From a checkpoint of a small transformer trained on Wikipedia.
Size: width 96, MLP 256 SwiGLU.
Each number is 128 + 24 x the weight over its row's rms, rounded and kept within 0 to 255. Layers, rows and columns count from 0. Numbers have three digits each. The size before them is the row's rms in percent of the matrix's.

# up: layer 2 MLP up, 256x96, rms 0.185, rows 69-90, columns 0-95
# down: layer 2 MLP down (transposed), 256x96, rms 0.169, rows 69-89, columns 0-95
# gate: layer 2 MLP gate, 256x96, rms 0.198, rows 70-90, columns 0-95
up69 101:153152105115111142108136129121119099124117084144122079145117101138116125158101100092100148091085172142097141086143132137135128136094116148152136114086101118121118151137135096123124189216135108134102103127120100142083139106102133124105167123129113139102155123137120128119178139144136108132
down69 102:129159150157124127145140145115167158129129072140080135154123151165138137155115089123131153115146131108105137131123115130139114137120117146110134114124165099129157119089102132110138121086101136135117078150199133183134110128108123107154146150150150129085137114178151157153076134164132108159
gate70 094:118133127137148100150168104154139129096151116150124164110090144098089115155103118106097121178103140143154119105095134090101183105079161137120134119164115123150086111147133125148180132162187130127125103172105136138134113110101143135159153132127115122145115144142141173106128156126122122153
up70 092:121175170089105162144072154097130129120149088106109144108156111153150096118136125117132115084150096118132094133093105148135110146114100147137142154109124147108113124141122136138101131124131110186095183132101116131142117136150117120109126122159128110116115090079126086126127126058137157134
down70 097:116119087147111149104164114076116146135101191142161140102127123114161117124131167166135162136121170123145127125155105092128091106136109137166096129127118123127148105089150123139093115137131107154122105099122164095188150111129120144139106142081131159120117135102101122116144092121144084097
gate71 117:125125123127110140154114133164163133128105144117094137112089164131128135158108137138128097116178117125115150110118138074126131122104126134192106173124136116131113119107109134115125075130141139151149126185156159152076143115117085175100129138126101128114159144141099121105145179107170106157
up71 105:123136120151163113143092110132153124133130135117070114092135170081085169117093145110077091124134136134117159134135128103118128142148117120100133112101120122116130091115126106152108130143121081122116147149136158144127086149159156141100073150128087140134115193151117117098116090146149100140
down71 101:125119179113150116156112140147129115116156201137103123061141153107120178108133122098116123139063117126133105134133089106123136118113158141117129151106132154077118111137136116162150128117098154133155109137158140101119089078145145150102103139157105114111145142156131084116144145113105115127
gate72 104:120113125146108135083114127132110117147118152104164162151122134125124134148104178144114145150121148131120117093089172119121161095102160112081121136136129110066160112130154129123128128118117152169139096129177172134084137113162125107118139114146112119128136104151129166118155124136164055155
up72 106:145120153103141166090125070109121135116161152129114130178105132157126123142135155124097149121161121116134154142139147150118163113093105129154098144168120153132145121139133093161156144135160132168159097120128144096095175120143128139143119131195163132109132095150098140097142102084130101154
down72 101:099120147113112125185120164117113139132107105141101114106116121140143122143137065148137127106113130142125138156141135143139129191145093149112124162114125111159164106126136149113101131114170084098103179144142129141173174133092157137089120124110121163150127191128108111099129090117141138122
gate73 111:119116128136123112059120119143104169143092159088130124115156138140145129091160137158107106113113144162145156153170083114165177122145131115160135114078143161105129052093106157130135119142121137092135111096110119114135124129117134116108122122134134123181134139123134137140139095119129176134
up73 110:153109170137147081117090126104065140124086126113173128083169149171113168130131172104138118140129108123164165133158114116156131138123150137133133138150142155149137136127126137182153100143142121123083131082099140161108137101130131097141142114144119099145114121100101101134139084150122113142
down73 099:125141148122101127122164151137165158075160123126085118152125126081110134145108155154091130158127122099131099185141169117092129112098120171096122097125134100113141136125170141107090117148116122155102126137126105103142138153179150124105110148110140116116099106167138126156153168156115165133
gate74 094:155156131145087117084104058126158122119160103124136171155146154122118150131083137121142173152122128128133110133150102116155079124098120121114117120077127146107135144135102133129116127138127118141129119123108128168094123135193080139113092123165110116088136100124139158109126089087131119100
up74 098:131116140131139139170111149111131054136122135132110113150108121103123103153107129154117153138115139117092140097165109132134113116098152089151155120127169117117122146126127088140076132116083121099160129125117110154134157138110166119104103136103105091069158092161136112068119119119163101141
down74 101:119111099123084091124085138148087113103115156100116109118129135169125094109146128139097135152159095127136144163095115136146089117100170126135127136161123134133151094196133145170160121133155115146167110167135085109116145152138100114126136116130144150177094152127101141132153153136152155106
gate75 107:095148138130142131152112121118127122097130112110149127093095143132128113132142122125144085093111129141157145120138199132159185134178153180085136096120110153159130156125182105148133137110142177116133123133148173132151152096140141134099157132126115128158089127138179155136134112163117120129
up75 096:160150122187128132150134187130132156103133159131131135121090132173111121133116139122115095132097126071181127141102157109142160120135137149117085114089125120160120125165168156123097120103091128130122114146155150140139130138094102122089130131109096066126127146104167123112149095108106137131
down75 107:137126159113129110128145114106116119108121110114106143116112131148134150104130120137170113084070109130153104092107152096105159171149154206142129070100128109136142142157167101137092116132128107137132125168124159121146169111126136145102173101107111091115122139136129150109118106137095118083
gate76 102:117147162074117133174105162097126132172155099141135123124148138138180153194064086158136111123119106149145116111119107116153145110116161135126112141135131111158140148086127113142139116116164113147104141136139126122185109186138149134155128144120116122126121162140115092128145145111104109154
up76 099:100148116160130121146155140122103161109108152105108145099136111084109100102082123165089149135156153115112109127108144133148114130123108145118167162097109141137077107143093150157112109105117153136095161104122117117112181090132116139134129119122162131092182112129141098140078134092092150138
down76 105:156096155133092103219159099132127159121093136120124108127120160128098097146171121097159116145070135105125118097124142153125104125122135136146156117103130142142113132132123139138131125084120152156149115140117174102071137092141134144095136156086116123100125121116157132128129084104115107138
gate77 104:102133126081119126151157130093114109176099148139184178115108137128124157133173117156128084144108119132115118113129110113173120147084073182121132112094118107102147144118087152147096130162120127130112152154123168130136134162149104124150089113169145144140128140150141161120148142111135142134
up77 100:160128112167120155116131112156118114111143126125112160110115107140137102101115134153114169121097087137140093103118092113111125149110093148152128063117140114156169155113145146173125096129122135138077129134114160161094106136114154092126122155069102103142160150133091163143126166153153125134
down77 101:092140169101108172170136125073121137117143082109156160163119134142124137108134106160127123147139123092138104153091115121124128119115081136154091118136162076174114173178113152117115147145126116113138154104161115096137134129171138109125117144150130090152136141100134139135147127081127151112
gate78 117:125123142143114133131067128129118087144123088133139158111151163171102137129143135143125138135118104094129159103111118110126143128125137113119084140154176130138124084151148101135103103144148120072129074033150161112154116116136154106137132158126140131124137131105121122088101107146090125133
up78 111:160144148121119142147132142102117082140138074151137122133102145142123121130146153153162148153080134105080152136126105104081159164169116102122123154162137124169103100168140083128112120130115119104154074083119136128121133123128139079127131155129127148137143134098134099099075097133103130130
down78 107:153151146168139121147122115105129093145132086087130153126134118160132128107085141105152149147099154137134113135122090139111140146129109106102151148093122143124106114111137109180129175123111120105139099125152165108098143150066141151182159124162101118095134114120143193090117125117135135162
gate79 096:147115124143116174103143108133111164201091114092122131123138124145122106139165138146139134132109154104168128142179153110115168100112151104116153127129132084156107094100122142114124131122150093139091079115084138131125158093147129085109161128118092100120168114119122143129140160167130134113
up79 102:100131153123131100175068149110154101112134145164150104116120112155134139161127130136119102140139100135097125130124120132098076153150139108149151167118146135104130126150124128154087076129122130108149143188118088150157147181112127146166102129152140141119087111109133119113112124114072098152
down79 098:165116140118119122153109103111155126071073137117117103151126143099120135119112090150109123148166157138161156136115122111192144132133123122132096175113105132163145118192138136154135116110111172126154151126134145125197120164131121146118114160123145164177108103143154118119139111131123117128
gate80 111:115145124161081136133099128078088118095135095133169111129125099107097110122098114170134061135089120106135111128126129075112146151151126155143134113112109156122097175137152099142148114146150137144118107093120082124117113127167109154118121167178130129137116164135125097105112103132099129115
up80 106:121167122144115147119147144137098127114092174101162105131151091127108116058089116188110132126104106130144153129163125105093141147145163156184148110115144116141141145089088154145132111153135128119113120147180105127138093135124127122083122178116140130141149102108145136127119146154136139100
down80 097:121096126126123103159113135146115118120141140133173143163117111162074135168150091114145074137120128125153093123113149151086131149155104131114122083159086111134097103118177129161114091126164101171104144140144102107118133116163097121158130157112128111172112129162095120114112137144132094124
gate81 098:114111123173115106134106141107124106124141137137154185149140119133104124141139132120123149160116125117166144127117121144107109126146131145075117124165167113108098132068043113077147154099125094128121094127112119100099125104113100127094125156108166112114159112139146117130143120139146068131
up81 094:122145137086172130123153180146154119108116153094111072123138153148120122097167118085106120113116145151154104143144107153127146139085087103136125146107100138114118133148135160088105088175169149151108139108150120119106112145113129136092121102127134124135144124100142147186095137106129149086
down81 099:102154120094084140163151128119098141117068126115113111167150095116150160126108131113136146130145128139089103122120120136118164136138154128078127159097118133133124120118096115110111094107172139142108094115140133133136146147145164115131106126066141102129101103141087115057115089147128086110
gate82 088:129108113123131097139142142125135099133146096098151119099141134137128135146130141117122128152114132123073094124137144178161084128124165137136110106128156140109110153122131171110128072115109097117131167121078143161125096119130163127096124179099117145081145201096120135148105164146155150133
up82 087:122045131174138124185107158162125103116159101131110128127103112114083158128154164112148072099104126147091132148163129141154120130152162151141099146162125121143154128132127153111117116095128127099122134143117108157177129137146147133094121137101159126120161142117142111117172128121115145104
down82 096:123146120100164095129140127124149122108152081111138095080081094128130179144095147082108114156129142126079124155130148127146112115128129154146104141139156154152129118124109180150115117129087145111132153127103128167142119104156163139151157163119105108077149142125119154140122185112162131120
gate83 101:143122124133095127125128133114126133100120079190098066103175121119117102135105136126146139101110147120169128104140124101145101109180127134113131148127105139110141163141105083099112103103133117115125120119136142128123164121174079134116077104149097093099156102124126123094093108137096151149
up83 102:156137109178142065107129122144143153144104141148139131110167121102125171156155104110123137122099149123176170132106108110150134119122154169116131154190140089142113111098135119161115126096186142098119152109115109117143140114132118150111128132162107140116139094110132119065134129092121103118
down83 096:105143140141151127159141156150129112131149174127150136165105138159123129140154115090153068106189158157130130134141105128146146154129152125149154128084161167132137176115145123130125147109120110139129106133136143112133121170096119164109124119069172157142108108126125133139100157115194137108
gate84 095:115104119121181169129136130095142165122159147119130125131124063137092141126135111136133119136134116139119130148108155156119120097092126117127095152161123150163161123123134140071149188118099137093104156121154135157185105127142140144095172128084084104115108107130138170151132138125118117142
up84 091:116116166141119173160178128107104086143125166066143133170131103115082137102132112086145117118142162109130129137123129131125171135115162116124116152158113121144169148131130156114150157122160140106150106167120104123144098089131151098124174118107119109167122135138129130177151133156134096155
down84 100:130129108114093122124138094118140168117137131115140143117163102150148138130130076133144151156119138142114093143145136166145137125115088126132120139122114169118167118143143118098158165139157085098120116057204148136175159114154148113125126137130099102105133076135133141153160099116110118102
gate85 128:099084091132149112170134133081183132108104106149142110130107144115112106119124095114156149097097129139147115132123163098140095087096120112120110126089125125158131116152115124130102187117113100135139115120118092113130153167122093098076090136104094122132113122124108158091105125108133163164
up85 127:119121117110118119134126112133149115126134157176149141153130128156150181135147112101117108191147069126147155129114131080126141124116136057125124142136129091091173128097127113123109144112124132124125114122137133106141111110105137158135152147175149089213142126145121136117154142120163102134
down85 110:163173108114130116108157145161109091156123119156125096155132162120113131154116154109104111149122154121126166108093127153117142153115079163142150130144133113130149129100155128129157084153120115124137119167148174164138106111137141132145113115051172102180099134098114138123121131120093151147
gate86 098:155125123139096082118147109136138157118149146152165114114157109133108153149110139101115118126145103115149160155122102125137128132124099092167171060173124145117117108117101132122151166154102108114108139160126133166150085114153105146089109171154150130107104162106126148084114120090101116147
up86 106:151122106092120113093136094130113145159143125120144162126102087132158162158110127100117072134151118126088109136132108108120111094113128115119160160138149066153136182098098127101140137135116127098114148112100130177081134111116131171130096100131112089137105136121107126104123125104135072112
down86 104:112134164163112153175110147121119090142090131128126106146073136110117128159114122116162146153098152115145139148105124143139116131104115188119102153105158124096163095165135136140125082131176124125126068133088146101129119122135122102138146145081146155086113149114126091115129137161147158139
gate87 104:106136121101121145097103105151123116079104097126097141153101138146047132142115138143122180118128167128108134130137158091139134100153108121104152105165158089128155112123130153115144145138155122129110124180140111148114124161145132093105121129085142151114104101171133178119149162140124096105
up87 095:127132131133105143129143166166123112139159128139077147108085099120068103118125127136125176128151114112085112144144135154160122081161164162147120133153145139155161125097164123156131130160147074114112137101147126153132138129139148122106140126066061155116142142148122116101138134147115129132
down87 102:132093083121132097103117121148152153115112124127093132129166144150089125103127145108151154167119151106079115161113120114099183105178153121104117116189141100074155155134136099118140132130133100125153103138136102100119102164136147133132095126175120122107102114136113133170145146119112127090
gate88 109:115139100132113115102121150164122112127155145148148159116167101123152130069145144128140125092091160159129082107130131145113097097103138155113162104109104098111139137087137111140100112135148113103139126114139149113159117097173137136083100135134126128151113154076146163122147144203122160135
up88 107:132126125140120140129090105134118144130172112110137068136115119157116117145104136113119091151145101113097132125136117121140130193136091158111134162081137163143168121173142133120182112138132126147124110116116091130088176134103170178161166133139153133105098107133129131090109125111099101129
down88 104:130083174107133092094148112130131141119114076181169052158144157093119139150154103130115127170152120119134124084143139117145158158146097120123097121138106142123128114173154109131112140095097117163110142151118134124145116114114089141136131108100117133122127136114109119133161137086113095164
gate89 099:124115098126165092136097090154076090116154120111163116088129141129120120140144113100122152124140163115137167131148162096167097091098112132119142118128091142142155104092126115070180171150127165123126127138159125137147140138110120073133145160107152122109129112137145121152112159100119144155
up89 092:120116162142157178100155098143118124085140097135094091155104132153160175152102122128122171150113076089127118127115116170093148125121144143115089086129157091136123097161132161152133120152169116160082127142135127104073116130127118159115118109137119123133088149144126144128130131123118110150
down89 098:137159124096136154147151136146125148119105147086126143146114123113106136130145102153129124120137134118066125151105115117137122158101079128143120111132155128123175093138087151109119134155136130158136116181089160163150128111119127108111126125034168141184138099152120117161133132149129132154
gate90 094:134070105132136100094144098149146143105117161088149116119126114133160116129136143122099173108132119113164133100094153113122153128159103124119131085134140125127098133116124119095113165143140148136131089145084086093146149111137079069139097105097081099102146124116130106108161116094117107148
up90 097:116110117130150120144162137119148113129131139152122200097121115141076088119124131137143117125129119106141113139118161165147117121115108124142125134135130124084137185121166117119125134152129100132159161128142121180108080148107115156106115120132143156058105168142174143081153090102114120151